From a checkpoint of a small transformer trained on Wikipedia.
Training: a variant of SOAP for these matrices, 255M tokens, 3890 steps.
Each number is 200 + 30 x the weight over its row's rms, rounded and kept within 0 to 999. Layers, rows and columns count from 0. The size before them is the row's rms in percent of the matrix's.

# down: layer 5 MLP down (transposed), 640x160, rms 0.241, rows 209-251, columns 0-79
# up: layer 5 MLP up, 640x160, rms 0.24, rows 210-251, columns 0-79
down209,093,177,207,231,192,190,191,203,225,186,210,216,222,234,200,221,198,217,255,157,161,254,159,223,165,201,227,200,172,233,182,241,175,199,174,165,161,179,197,192,174,189,176,158,169,171,156,233,255,203,209,207,166,218,187,176,208,214,221,196,210,222,151,200,200,225,175,214,173,214,121,213,181,191,158,247,149,189,204,179,139
up210,116,218,212,235,186,210,172,214,234,232,222,217,201,249,184,222,213,195,188,218,188,167,189,179,235,178,228,257,225,129,215,179,247,182,152,190,205,187,164,195,209,220,153,185,223,244,253,124,160,227,220,214,239,198,167,223,178,229,222,214,245,199,117,250,220,166,217,200,237,160,238,168,174,191,198,199,169,173,217,252,171
down210,116,249,171,214,229,264,211,204,192,261,238,189,203,201,233,196,195,191,242,218,181,210,221,174,199,209,184,229,205,171,250,207,191,205,213,203,202,203,201,217,236,204,189,226,114,267,150,256,208,186,250,188,257,218,178,234,174,186,242,189,205,214,185,217,214,188,186,231,224,221,174,200,150,191,198,164,200,217,184,193,161
up211,105,184,233,162,224,261,171,187,265,203,195,202,246,178,226,178,223,211,199,203,185,250,211,198,201,225,152,174,206,165,203,149,226,170,200,193,186,173,199,178,242,196,180,227,208,210,186,228,210,204,146,147,163,194,116,224,170,224,205,202,235,191,119,173,216,162,189,207,223,190,239,174,199,169,202,194,202,168,173,269,203
down211,103,252,239,199,160,196,173,223,207,252,152,191,210,247,225,159,143,248,188,200,199,218,177,217,199,221,217,202,275,252,206,205,159,178,214,194,169,215,230,203,198,232,223,206,149,233,165,230,180,211,206,199,166,188,191,187,247,175,194,164,217,228,194,212,116,219,223,177,135,208,227,198,210,166,182,178,215,203,212,185,247
up212,101,128,186,246,220,178,176,206,171,207,220,202,208,166,187,202,156,161,137,178,151,157,266,136,240,164,193,164,145,192,218,208,212,234,222,195,175,235,188,190,216,208,184,178,243,194,162,247,192,216,174,229,202,147,186,188,221,210,191,231,213,197,178,199,216,159,202,228,215,234,236,225,157,221,198,281,184,190,203,216,182
down212,083,205,227,152,208,208,204,186,211,237,215,195,160,209,212,169,251,197,237,204,233,213,166,221,178,211,184,196,150,232,183,211,233,176,239,211,142,203,202,152,210,184,254,167,175,182,286,181,208,193,182,230,255,223,186,209,144,212,170,217,189,198,197,217,173,185,191,171,159,213,153,217,231,176,244,209,157,243,263,206,258
up213,093,240,208,168,219,161,188,161,195,186,203,196,188,236,153,279,228,179,179,219,242,179,257,209,150,209,186,249,259,222,186,232,218,201,169,177,211,164,197,227,153,192,231,158,191,157,209,153,251,218,153,240,258,229,224,181,223,207,216,188,181,194,167,198,143,196,221,214,195,182,169,206,188,209,190,134,220,241,234,222,205
down213,097,184,236,223,252,166,210,158,154,173,135,261,179,201,223,196,198,243,187,211,186,227,194,220,196,163,202,182,210,185,129,183,222,166,206,241,183,203,197,235,185,221,193,197,171,177,204,210,204,196,232,165,283,237,207,188,231,231,197,216,224,187,177,225,286,226,198,174,192,197,215,184,255,246,184,237,179,211,213,209,249
up214,093,183,232,216,154,196,168,225,174,170,215,163,212,181,214,149,189,206,183,184,210,180,213,215,192,200,222,147,194,196,201,176,262,192,224,146,157,209,202,220,242,170,211,195,187,230,168,280,182,169,206,175,210,217,235,169,262,203,191,242,182,204,164,222,165,112,200,206,186,130,200,209,191,253,215,227,222,217,201,214,190
down214,096,212,229,184,141,154,134,184,233,190,197,234,208,188,238,224,219,170,233,177,215,208,202,205,166,147,200,230,222,192,251,181,212,194,233,177,194,189,225,272,180,192,182,202,224,242,269,206,147,218,192,184,203,244,182,148,197,211,174,254,230,188,235,180,165,248,226,226,185,256,202,204,248,195,203,190,167,183,250,230,198
up215,092,189,175,184,236,202,233,232,194,225,198,224,210,147,222,183,248,188,209,184,214,149,235,194,172,230,188,188,189,213,209,202,213,211,214,197,182,171,147,224,222,169,161,191,232,170,204,243,205,207,194,187,162,255,222,197,181,187,210,244,229,194,186,171,231,218,190,263,181,189,209,240,177,162,178,206,215,218,185,218,260
down215,094,203,259,155,186,212,198,185,209,207,232,185,205,169,219,198,188,272,201,240,157,170,169,241,208,212,166,231,233,159,165,167,189,207,219,166,116,204,204,233,202,202,226,183,149,194,218,205,239,240,164,142,202,217,194,183,175,153,216,161,147,187,240,215,229,165,170,188,166,191,177,157,186,194,156,211,267,209,133,172,155
up216,103,155,183,209,209,183,220,186,199,174,236,192,183,159,157,153,226,185,204,195,149,170,184,227,196,227,189,189,144,184,157,192,218,77,153,215,167,202,191,177,185,185,229,275,175,225,209,201,202,140,211,213,253,231,218,178,222,206,225,238,276,207,192,150,189,274,209,219,226,154,220,189,175,217,208,183,196,183,221,207,208
down216,100,152,238,189,200,188,197,199,189,218,193,213,172,230,171,215,212,210,241,153,243,259,215,188,186,144,197,222,177,213,207,159,215,180,187,182,197,166,224,268,237,242,181,188,246,146,235,189,199,199,210,182,151,166,122,204,191,220,217,187,205,197,119,201,178,196,147,227,189,234,229,216,171,225,200,237,280,178,194,200,279
up217,097,194,239,224,199,211,177,221,184,159,166,192,197,215,230,210,138,218,212,213,232,194,213,224,169,204,211,209,170,187,233,183,211,232,142,224,168,137,203,191,226,155,222,163,224,192,167,252,193,228,158,144,250,183,139,192,180,203,214,189,237,252,274,197,201,168,193,167,227,204,198,225,171,236,195,206,188,195,237,190,189
down217,102,202,196,179,167,170,199,194,202,199,187,211,167,232,221,187,229,224,238,226,195,242,170,235,257,201,151,158,193,203,196,204,155,179,173,218,164,155,217,240,207,168,182,200,198,203,169,149,210,220,208,236,204,216,227,213,209,184,186,197,196,194,148,231,106,206,169,168,139,207,135,225,225,264,211,215,169,186,211,269,166
up218,103,182,222,257,170,207,198,227,243,195,205,180,180,236,176,199,158,170,222,182,214,212,231,217,257,173,192,205,217,235,176,217,246,199,197,204,159,219,165,184,209,193,219,241,165,154,255,194,193,215,240,250,224,176,243,209,268,197,204,190,249,175,228,223,176,215,247,234,186,235,185,146,159,173,186,213,209,194,250,208,161
down218,092,168,192,135,148,165,215,197,208,205,203,216,231,170,220,203,222,155,172,190,164,188,222,135,233,229,216,246,230,205,210,188,176,248,244,179,214,199,223,265,192,233,186,195,238,218,203,199,218,151,201,186,205,183,151,207,182,207,218,238,154,227,203,165,203,223,214,243,229,248,193,234,217,240,181,163,201,222,221,163,268
up219,110,213,211,223,202,240,175,143,262,217,220,196,223,203,215,178,142,191,200,258,233,196,245,132,233,216,202,221,205,212,165,263,178,212,236,206,164,202,166,163,258,213,174,235,202,185,217,226,168,157,206,228,146,192,215,195,200,204,206,208,269,153,190,240,243,167,164,203,234,188,215,171,214,204,168,208,193,192,262,185,257
down219,110,203,155,181,237,258,206,123,227,190,190,183,177,192,206,167,177,204,254,174,227,219,265,240,217,194,181,193,234,174,238,234,248,203,200,170,234,219,151,221,256,263,247,223,201,220,185,209,216,211,179,179,231,224,185,208,247,232,233,201,228,229,236,182,221,198,193,215,193,170,185,195,185,241,197,189,175,203,176,229,203
up220,103,171,151,193,231,213,163,185,254,171,232,181,208,219,187,168,173,208,173,195,196,192,192,140,183,200,178,153,203,194,217,217,204,171,186,187,171,202,194,241,231,240,223,204,181,179,186,186,224,226,204,199,157,166,246,239,182,233,202,168,157,235,191,261,235,200,193,151,232,165,159,192,172,194,214,257,283,219,155,276,237
down220,112,247,184,214,169,143,243,213,221,200,235,198,207,208,211,226,300,156,162,212,256,199,188,184,204,210,283,216,194,223,288,176,158,168,145,187,129,187,226,229,199,243,259,234,183,158,215,171,209,211,222,148,204,219,200,241,189,193,186,221,186,166,163,183,204,201,208,210,143,243,142,183,200,245,207,183,216,169,178,190,222
up221,102,195,251,208,206,214,197,188,205,236,191,231,169,153,181,172,206,210,255,203,217,197,256,148,168,169,204,259,179,241,176,209,244,217,164,191,188,198,146,231,229,178,227,201,210,201,216,221,159,229,194,213,246,187,146,188,265,223,206,223,179,165,123,243,190,175,223,223,265,232,249,175,159,156,180,218,181,130,207,223,225
down221,116,210,189,227,198,233,205,210,191,183,195,173,236,205,234,189,207,187,176,176,203,124,167,167,195,201,191,180,256,162,207,236,218,219,204,159,221,209,218,237,201,229,163,207,98,198,210,163,171,128,217,244,191,228,190,273,222,197,217,202,220,195,233,160,177,230,213,223,198,220,201,167,169,168,210,128,201,148,212,212,212
up222,096,181,203,158,226,221,205,239,207,223,200,229,214,239,161,245,257,208,190,206,168,252,189,133,199,212,219,180,263,170,189,245,203,218,205,279,240,241,172,220,186,156,210,179,235,221,207,212,128,184,190,208,213,155,233,232,185,253,189,259,193,208,211,212,185,179,212,163,207,198,235,155,221,208,200,165,229,170,199,161,241
down222,096,120,234,202,199,150,223,196,214,222,235,216,206,235,211,233,260,166,231,189,286,195,197,174,150,132,192,194,193,194,159,200,200,207,223,199,195,202,230,154,219,218,188,234,204,214,170,220,253,193,170,207,183,142,214,214,174,155,223,192,260,230,198,214,246,241,210,171,222,207,214,257,199,174,270,216,244,195,175,160,188
up223,108,197,241,174,242,191,153,188,132,233,191,202,160,170,113,234,209,219,182,192,171,206,297,216,213,205,209,232,199,169,213,205,208,182,201,197,162,211,202,141,223,191,184,206,220,248,222,216,117,227,159,188,170,212,197,175,141,199,235,209,165,268,177,187,187,228,207,203,182,225,211,183,213,211,219,242,249,153,209,189,155
down223,096,211,166,192,148,190,233,202,235,146,209,188,217,216,300,215,205,187,241,205,180,213,193,167,160,215,231,198,272,204,190,185,194,218,149,192,238,244,197,185,194,240,181,153,171,175,152,219,212,160,241,222,224,195,236,251,174,207,187,232,274,229,190,233,238,189,255,196,190,139,200,232,235,189,150,166,199,234,214,165,182
up224,103,227,185,202,236,166,206,203,191,144,211,197,220,200,215,223,225,174,215,244,227,160,216,187,209,233,136,183,188,222,226,171,192,159,183,194,118,242,214,195,183,179,200,177,224,197,254,212,184,244,173,212,186,229,250,227,204,235,240,203,254,214,180,225,188,187,262,223,202,144,174,198,195,166,185,168,186,120,179,227,173
down224,098,192,197,193,97,203,250,224,192,203,148,235,188,248,189,171,221,178,141,249,197,165,201,186,143,183,234,192,219,229,195,133,177,241,171,149,247,190,219,194,256,250,187,198,192,166,182,216,218,145,294,219,186,179,220,198,224,231,184,177,240,134,208,215,201,250,230,171,200,184,208,224,181,183,187,180,163,212,148,192,193
up225,102,223,213,281,268,207,207,195,169,208,205,215,197,283,158,172,220,164,234,157,170,175,170,199,200,220,181,213,187,232,128,184,199,140,192,219,201,201,217,258,233,238,165,227,203,197,230,224,157,206,208,187,186,158,152,187,238,159,206,177,198,200,167,224,159,189,200,232,208,185,147,219,216,266,156,222,208,216,190,166,157
down225,110,223,141,202,200,187,185,177,218,233,234,173,181,208,227,231,214,136,150,204,239,192,176,183,240,211,163,206,212,252,218,229,193,266,194,152,229,192,245,160,193,206,202,225,217,209,157,203,175,182,166,203,255,249,200,266,194,228,216,193,213,160,209,259,187,211,218,200,232,225,173,227,189,157,222,209,206,242,187,227,203
up226,098,203,200,211,182,237,156,246,208,184,213,197,244,186,188,231,210,214,211,159,142,231,148,209,166,181,183,242,158,202,183,185,141,157,213,159,202,183,197,217,203,148,197,202,156,184,223,191,156,208,217,166,165,243,264,261,205,117,190,175,173,261,236,202,138,194,179,226,211,141,155,190,200,240,166,227,189,224,220,212,182
down226,108,242,238,203,191,251,204,143,185,172,176,196,250,205,206,214,190,183,137,188,172,211,192,262,198,213,185,193,195,185,221,159,223,214,204,219,240,252,235,192,220,183,180,181,238,193,169,151,169,152,187,170,272,206,190,187,198,208,181,189,162,179,231,232,188,231,204,181,189,241,217,211,167,207,186,216,192,254,196,193,157
up227,097,202,170,208,179,194,221,234,205,312,195,179,163,192,137,226,233,190,208,212,186,217,257,157,231,194,206,179,134,202,228,240,194,282,200,239,147,159,195,185,231,223,245,205,223,202,193,209,141,191,204,216,190,266,193,240,203,184,158,195,194,181,185,183,224,232,170,173,204,161,200,214,187,225,247,142,183,164,209,245,221
down227,097,169,174,206,179,189,157,159,190,165,136,251,200,240,223,257,228,180,240,221,181,197,178,214,224,165,195,190,246,228,155,150,234,195,194,158,159,183,234,187,228,148,212,196,186,243,215,208,216,206,249,170,203,197,220,242,183,171,157,170,155,216,227,223,155,197,200,128,164,201,244,225,179,230,195,184,183,210,162,182,191
up228,103,202,160,215,238,241,183,111,192,156,158,202,182,243,161,141,202,153,205,228,212,136,144,197,216,152,237,200,226,190,207,261,183,223,196,200,223,196,171,244,207,172,193,169,205,188,214,235,194,223,206,210,194,209,189,185,227,190,241,201,198,185,231,196,191,165,186,160,222,219,198,259,234,207,170,219,220,206,223,167,170
down228,108,142,218,187,201,200,163,198,208,244,128,230,215,265,180,168,214,257,197,204,192,157,207,212,202,238,172,226,197,194,178,274,202,187,200,194,136,263,211,204,143,160,220,175,164,203,236,206,197,224,197,162,216,208,207,162,202,171,191,150,262,213,256,212,128,225,203,197,193,164,208,154,122,266,192,197,207,206,200,209,215
up229,104,170,179,249,180,204,223,172,173,223,195,213,202,202,235,172,173,188,212,190,210,194,214,190,184,210,223,143,192,165,198,141,119,208,197,201,235,245,181,249,151,179,206,241,219,231,157,264,198,219,224,221,182,214,175,192,185,222,263,213,194,257,186,210,242,231,197,207,209,187,165,194,221,225,192,194,207,182,180,247,210
down229,098,185,234,184,182,159,181,185,225,187,155,231,240,195,249,201,244,184,206,206,223,186,210,204,184,164,192,186,152,183,222,116,190,257,172,216,222,171,220,204,203,212,229,187,261,202,221,174,203,219,185,205,200,170,202,201,199,188,178,237,176,175,165,224,202,200,159,247,236,201,162,171,201,130,237,232,236,161,221,184,203
up230,098,231,190,178,181,160,165,154,199,183,211,255,224,177,220,196,206,225,121,139,213,202,222,208,175,219,236,167,196,142,182,182,194,187,213,202,223,211,154,212,198,202,220,181,170,165,234,188,197,201,210,169,211,208,229,182,200,170,205,239,164,192,175,159,262,212,176,220,227,234,185,221,154,233,213,180,197,179,137,247,206
down230,103,196,173,217,245,209,165,192,187,207,177,187,202,196,178,203,205,238,243,178,173,167,173,210,268,227,212,223,186,169,201,173,194,183,200,200,169,188,206,158,215,217,192,210,240,219,209,192,238,171,203,153,241,208,175,224,165,145,180,206,203,187,233,148,175,228,172,174,193,202,196,231,233,215,253,194,208,217,167,235,249
up231,109,118,202,190,196,242,178,160,196,189,169,174,226,185,222,148,206,224,218,147,236,211,254,174,233,180,186,207,128,228,203,210,181,229,207,216,193,203,151,173,217,212,213,161,204,183,176,238,186,175,212,154,221,231,196,157,212,245,171,176,203,214,230,188,200,187,166,271,238,171,169,203,224,247,202,205,198,220,174,207,196
down231,101,164,189,195,239,163,185,218,154,224,204,212,211,167,157,188,219,278,116,222,182,210,191,196,199,235,247,177,169,192,191,187,196,188,191,122,227,197,160,168,201,209,164,166,136,234,165,176,209,195,128,151,212,235,138,159,191,213,169,190,187,205,215,182,188,169,201,190,199,276,217,191,206,233,201,235,220,198,155,207,195
up232,090,210,237,184,194,165,214,183,120,239,197,194,223,193,204,173,150,151,200,157,190,195,204,166,240,207,227,199,216,261,127,195,194,205,192,232,226,179,220,215,196,191,202,186,188,268,166,165,162,168,175,226,213,166,183,181,174,205,218,172,173,183,215,172,183,207,136,170,211,231,249,252,238,222,230,186,221,217,162,177,194
down232,090,214,156,247,197,233,191,235,263,253,199,196,188,203,203,184,218,222,213,205,218,190,189,188,194,137,205,253,188,212,169,173,209,208,214,158,195,223,181,202,176,220,202,188,222,186,208,158,274,200,210,142,245,214,177,224,171,208,186,193,220,220,224,118,222,181,250,205,208,146,170,138,171,203,198,213,173,231,165,187,237
up233,090,196,159,228,193,181,203,212,185,148,189,142,219,234,194,184,158,239,237,271,144,167,177,127,185,217,196,232,229,165,196,216,246,217,218,233,172,206,178,226,183,197,198,249,116,205,208,169,185,202,214,244,229,155,254,223,200,219,193,215,242,184,146,210,188,228,232,258,197,199,143,179,250,222,172,183,191,185,197,252,188
down233,084,188,201,205,193,190,206,196,193,234,137,149,191,206,181,182,166,203,227,179,179,235,184,202,206,162,212,198,235,206,182,234,183,254,213,178,182,235,217,189,221,182,195,183,205,204,184,204,243,213,234,164,186,283,191,207,229,143,138,153,149,212,216,210,165,179,219,228,210,194,240,215,147,189,213,197,215,174,169,121,239
up234,099,170,172,186,242,159,196,174,185,246,252,203,172,177,207,223,210,178,184,217,204,201,224,215,266,206,262,232,200,219,208,251,169,198,204,200,251,226,183,213,226,128,217,200,222,224,178,180,205,200,269,239,203,246,228,226,202,185,220,229,224,213,188,175,185,227,248,162,199,196,198,213,214,172,203,185,168,187,216,232,197
down234,094,175,250,232,202,206,237,162,203,190,210,219,229,185,197,192,213,205,231,212,225,164,233,185,176,148,210,198,185,249,209,185,163,247,220,178,201,225,230,233,229,216,152,236,252,212,193,182,133,247,233,243,174,164,152,176,229,167,163,233,221,184,194,236,151,220,223,187,230,158,174,233,154,223,219,280,191,181,181,206,177
up235,096,244,172,202,194,219,220,194,182,202,214,201,269,180,191,196,187,268,204,210,182,172,255,159,205,229,223,231,229,199,205,213,156,187,189,208,199,243,160,210,199,251,190,161,200,200,225,162,191,296,161,170,291,203,198,218,209,226,239,202,189,219,179,237,214,192,205,230,224,163,150,180,155,189,184,216,250,198,178,212,179
down235,094,193,237,173,205,195,222,172,195,244,190,191,202,237,224,200,190,155,246,203,238,213,129,232,190,185,187,153,212,163,224,196,220,199,218,237,218,187,233,184,143,177,221,202,182,205,172,225,186,175,229,243,170,203,232,163,223,192,239,175,228,213,219,250,180,186,193,188,184,221,280,207,223,213,161,210,136,247,231,215,241
up236,100,166,219,212,264,215,269,195,197,217,220,202,208,176,200,260,231,202,208,235,216,147,186,197,172,231,200,190,189,237,207,217,243,178,196,248,179,227,186,205,200,245,159,164,211,259,128,212,151,211,212,147,155,184,135,200,177,168,155,215,200,194,174,250,205,213,225,159,186,166,216,233,214,135,181,169,178,211,217,186,191
down236,101,164,246,164,189,131,177,204,222,205,226,254,216,191,256,233,180,179,219,184,217,240,221,216,217,217,161,185,133,197,231,226,214,185,174,231,139,148,212,237,218,129,203,154,265,189,208,188,192,235,205,214,198,214,154,268,195,203,193,186,169,196,173,163,241,224,208,220,148,209,230,218,159,223,187,199,173,210,189,217,205
up237,097,183,194,196,191,163,240,225,216,163,219,123,227,186,206,192,162,297,216,245,190,164,199,174,210,215,214,225,185,238,203,195,227,186,191,210,203,222,197,265,190,233,173,225,184,188,199,204,199,215,175,212,239,230,230,253,256,228,206,207,222,189,179,197,198,195,172,205,191,167,225,200,224,182,188,174,197,203,222,206,195
down237,096,173,206,189,199,217,194,184,235,235,222,254,177,183,165,186,223,160,181,199,204,182,224,272,216,194,188,178,227,176,152,282,188,209,226,209,145,155,190,165,194,169,216,218,245,226,239,187,206,237,227,236,198,177,153,162,152,133,190,223,174,242,242,164,218,200,216,202,207,238,228,190,202,245,222,228,243,188,221,202,161
up238,100,200,173,170,214,211,186,231,213,186,172,207,255,175,158,195,180,216,196,128,256,217,274,222,167,208,242,196,219,175,211,222,181,195,186,179,159,210,214,206,176,173,172,166,208,176,233,170,129,185,176,204,186,238,244,176,236,212,184,204,201,221,183,206,208,196,239,214,237,249,242,241,225,160,179,239,160,258,243,185,246
down238,111,218,165,160,210,190,188,194,245,206,192,177,221,171,200,183,201,210,204,243,229,174,169,183,193,139,216,182,260,237,192,185,197,214,199,229,175,202,187,239,182,160,286,158,170,164,219,242,203,202,244,225,250,150,229,234,180,226,235,187,211,180,136,225,234,227,223,166,202,236,217,203,191,170,174,200,213,173,137,214,236
up239,093,199,249,215,191,227,193,171,235,169,136,210,217,211,207,161,191,212,179,220,193,220,182,176,210,191,246,167,239,181,183,211,161,172,209,185,197,181,183,277,222,178,197,186,226,177,182,213,208,221,227,145,188,228,215,175,207,220,212,154,188,131,202,223,245,168,186,222,193,193,190,216,171,206,129,151,228,172,177,204,208
down239,099,198,175,214,229,171,205,209,181,290,200,148,171,182,160,152,192,178,182,188,190,199,196,205,227,198,204,235,189,215,234,138,160,185,210,210,199,261,179,230,148,189,195,232,207,195,212,207,161,298,219,187,188,222,181,183,208,206,188,205,193,245,223,176,182,138,164,179,192,186,221,195,221,177,233,243,229,236,225,207,165
up240,095,199,154,162,186,205,176,167,265,205,219,200,174,154,194,195,207,205,215,173,209,202,213,150,146,190,184,169,262,202,199,187,218,230,157,238,170,203,166,212,259,203,210,228,195,197,220,186,197,261,217,186,194,214,216,215,225,208,237,177,179,193,194,195,165,193,196,223,217,179,203,151,230,202,212,233,160,194,254,250,220
down240,100,195,218,208,180,198,164,191,202,269,179,224,167,190,173,233,254,203,249,193,113,254,275,219,231,196,233,210,190,181,216,242,231,211,179,243,174,224,197,206,255,196,209,124,228,228,119,230,259,199,139,222,212,241,213,209,154,247,243,181,185,180,219,178,219,154,188,202,237,254,172,208,162,225,240,232,179,167,236,175,171
up241,093,224,215,208,209,197,234,239,196,203,147,183,185,191,162,280,184,208,225,186,203,178,236,248,184,192,222,238,170,211,275,200,196,236,176,213,153,203,234,196,183,263,167,193,190,219,171,179,243,198,193,232,193,227,221,180,172,236,159,163,188,138,188,155,163,186,179,216,206,228,193,150,185,186,194,195,227,188,234,260,238
down241,083,169,211,240,214,185,158,219,134,211,182,173,218,231,221,184,219,235,221,219,250,199,236,228,225,195,181,210,173,210,170,262,216,179,203,235,240,227,189,223,213,204,159,206,238,189,247,192,228,210,220,202,222,177,230,253,209,161,257,233,237,224,197,187,170,208,226,238,162,214,215,146,192,253,215,150,189,258,237,199,198
up242,096,197,185,213,167,286,212,216,173,227,248,212,204,264,193,236,181,192,245,222,223,172,234,203,168,228,215,177,136,191,190,169,199,184,189,163,214,149,192,138,172,162,213,205,230,199,182,146,210,223,163,212,226,165,238,182,183,192,186,199,223,191,213,170,186,235,210,189,217,246,173,216,200,206,154,180,220,245,137,145,225
down242,100,152,227,215,161,180,141,168,218,167,192,158,182,208,219,250,220,164,200,189,202,207,129,177,189,271,234,190,199,207,213,203,198,223,163,204,220,152,221,230,226,234,149,201,203,189,179,203,245,162,220,193,185,211,245,171,196,163,187,232,170,166,171,202,221,232,263,216,166,220,224,221,218,164,203,173,215,229,270,195,238
up243,110,293,227,194,246,218,193,183,190,196,183,207,194,192,248,213,194,179,184,206,213,180,203,160,169,177,204,166,177,221,213,188,189,211,210,216,199,216,183,197,184,216,173,201,200,162,175,265,154,246,182,206,225,184,149,263,184,231,199,201,183,198,164,223,210,248,202,147,266,186,179,174,203,182,131,208,205,183,199,185,224
down243,120,215,232,168,202,158,173,168,144,177,262,155,235,172,193,158,258,203,217,181,169,207,178,210,217,228,132,179,141,224,178,216,237,227,130,177,195,202,194,126,200,146,231,164,191,217,189,219,189,239,261,203,170,170,207,189,194,185,137,217,260,226,200,201,206,191,182,236,186,200,223,219,223,207,199,216,202,160,184,161,227
up244,100,152,218,227,139,279,187,200,222,182,204,214,219,186,210,200,204,250,184,161,200,201,199,168,235,211,209,216,208,210,189,237,183,197,208,213,243,237,230,197,247,198,207,180,221,234,190,203,180,264,149,200,227,173,135,236,187,213,217,228,183,192,213,204,203,234,224,200,189,197,213,175,150,233,137,188,176,215,207,186,233
down244,101,171,161,191,209,226,162,173,269,206,206,213,163,151,175,185,203,182,196,202,210,186,200,205,181,251,149,195,206,192,226,149,163,201,114,244,212,165,220,178,161,229,197,204,191,186,214,237,188,189,216,201,198,190,223,142,198,157,186,209,233,208,224,269,261,208,222,190,215,191,170,176,178,209,156,206,187,245,100,215,238
up245,100,240,165,214,180,217,180,187,156,235,226,222,239,258,240,220,256,197,184,223,162,234,211,201,249,158,194,222,192,163,172,224,176,193,181,193,182,167,217,166,201,195,206,204,228,164,241,174,242,204,193,189,202,150,174,174,228,240,201,173,187,190,225,178,190,163,220,163,211,210,224,243,153,141,202,208,205,152,134,190,223
down245,108,195,168,223,134,254,182,273,223,215,191,155,241,186,160,196,212,192,197,230,212,172,210,207,150,198,237,205,230,182,191,218,208,255,172,140,169,211,236,202,236,206,211,211,189,209,183,233,267,197,217,191,215,206,209,197,197,198,226,147,215,236,162,207,180,213,206,236,195,184,242,193,167,207,213,235,193,209,201,221,216
up246,097,220,190,218,129,201,223,226,188,188,187,196,236,152,173,247,183,252,178,132,155,225,133,214,211,219,192,171,218,235,169,235,169,228,226,213,219,235,176,215,206,192,279,184,163,240,187,189,175,171,169,193,210,196,251,207,214,190,174,236,220,212,191,184,204,185,174,199,226,195,196,140,148,159,211,195,195,235,194,206,201
down246,098,188,223,178,282,169,209,187,265,212,266,222,199,180,208,149,176,174,145,222,195,164,223,182,186,195,185,192,245,246,247,207,206,142,215,254,218,177,198,235,201,204,153,189,218,239,182,239,180,230,229,193,182,199,223,164,150,223,154,184,196,222,222,178,214,206,181,202,146,218,168,176,204,150,211,217,201,190,230,219,203
up247,091,203,197,213,197,189,200,226,212,138,232,189,213,217,192,189,225,157,225,196,139,174,237,170,273,191,244,160,142,148,188,182,205,209,157,206,159,191,164,190,218,232,178,197,191,229,208,234,122,167,187,180,174,253,198,206,204,161,258,224,197,226,176,213,178,207,225,208,148,193,178,238,187,219,207,262,159,264,185,238,170
down247,091,210,195,149,147,171,191,150,201,205,190,233,186,221,239,215,217,237,254,185,251,221,175,142,162,206,197,238,264,181,225,219,205,185,191,238,162,185,252,171,185,160,225,228,204,180,175,181,197,210,209,177,244,196,175,198,185,197,182,203,244,210,191,203,191,180,184,175,260,207,215,168,158,185,232,180,181,174,205,244,260
up248,096,229,248,238,170,197,175,151,272,228,178,138,244,212,142,202,228,211,175,208,240,118,166,210,264,207,182,235,198,200,209,217,218,177,166,205,183,198,217,148,234,210,188,231,190,156,213,212,170,169,199,217,177,222,208,204,157,185,213,193,179,220,219,187,184,207,207,255,237,221,190,251,231,181,176,205,171,200,229,199,243
down248,101,246,185,196,238,206,163,222,171,209,183,182,213,209,203,192,221,222,266,188,257,196,217,211,192,225,226,161,213,211,220,192,238,189,207,249,165,227,185,212,213,217,148,184,173,183,234,243,248,233,194,175,215,248,244,187,166,201,231,178,192,200,218,206,243,136,149,189,184,185,164,223,189,200,174,238,154,231,217,191,147
up249,090,150,129,240,151,249,243,212,208,198,282,223,181,185,152,170,133,163,273,177,182,208,185,173,196,192,228,160,200,199,237,190,179,196,216,207,201,195,232,212,189,210,203,183,179,130,188,211,256,168,216,201,195,142,217,212,169,244,158,208,187,189,166,278,229,202,189,184,204,203,169,228,199,200,201,199,192,183,211,237,210
down249,089,204,240,178,228,192,243,238,176,214,237,224,212,194,254,152,188,284,172,202,195,159,197,243,188,236,171,209,170,183,176,228,215,203,183,240,149,153,234,232,256,200,213,220,179,228,167,219,157,162,213,226,225,192,181,218,205,177,199,234,176,152,189,198,175,232,213,218,204,178,253,197,177,236,272,130,222,239,195,189,253
up250,104,187,206,176,198,188,214,192,239,240,180,211,226,208,226,191,204,207,243,254,195,214,248,142,217,216,165,176,248,118,229,235,192,211,162,253,238,208,210,207,227,248,156,185,204,199,211,189,151,219,186,177,219,240,172,183,209,192,124,198,144,204,180,204,218,227,200,193,202,186,174,151,195,160,229,200,169,199,240,180,209
down250,098,238,205,232,152,202,193,197,192,119,236,185,215,208,183,178,209,247,259,173,261,145,193,163,185,204,233,149,200,226,208,187,154,221,221,193,186,215,248,226,217,170,191,195,142,146,155,174,225,138,227,247,207,230,213,253,212,161,201,204,236,215,150,172,227,165,158,237,187,157,198,203,195,222,191,214,202,215,170,246,228
up251,099,207,177,164,193,185,135,183,195,160,256,271,217,223,167,219,182,207,212,181,164,236,176,179,182,183,204,207,229,174,148,163,206,190,182,126,199,252,215,152,205,179,245,144,186,170,225,184,184,104,212,236,223,209,212,205,217,143,180,214,189,181,190,229,172,227,211,221,170,207,204,216,207,245,224,202,250,196,184,184,200
down251,102,181,193,227,239,181,188,256,191,254,197,169,152,190,239,225,197,243,202,211,134,219,199,209,217,225,195,215,165,185,213,291,171,218,266,189,172,233,209,237,235,171,156,219,240,196,192,232,251,180,245,162,245,176,185,176,194,156,218,217,184,225,162,200,239,211,149,155,169,196,217,168,213,183,182,253,207,182,191,201,192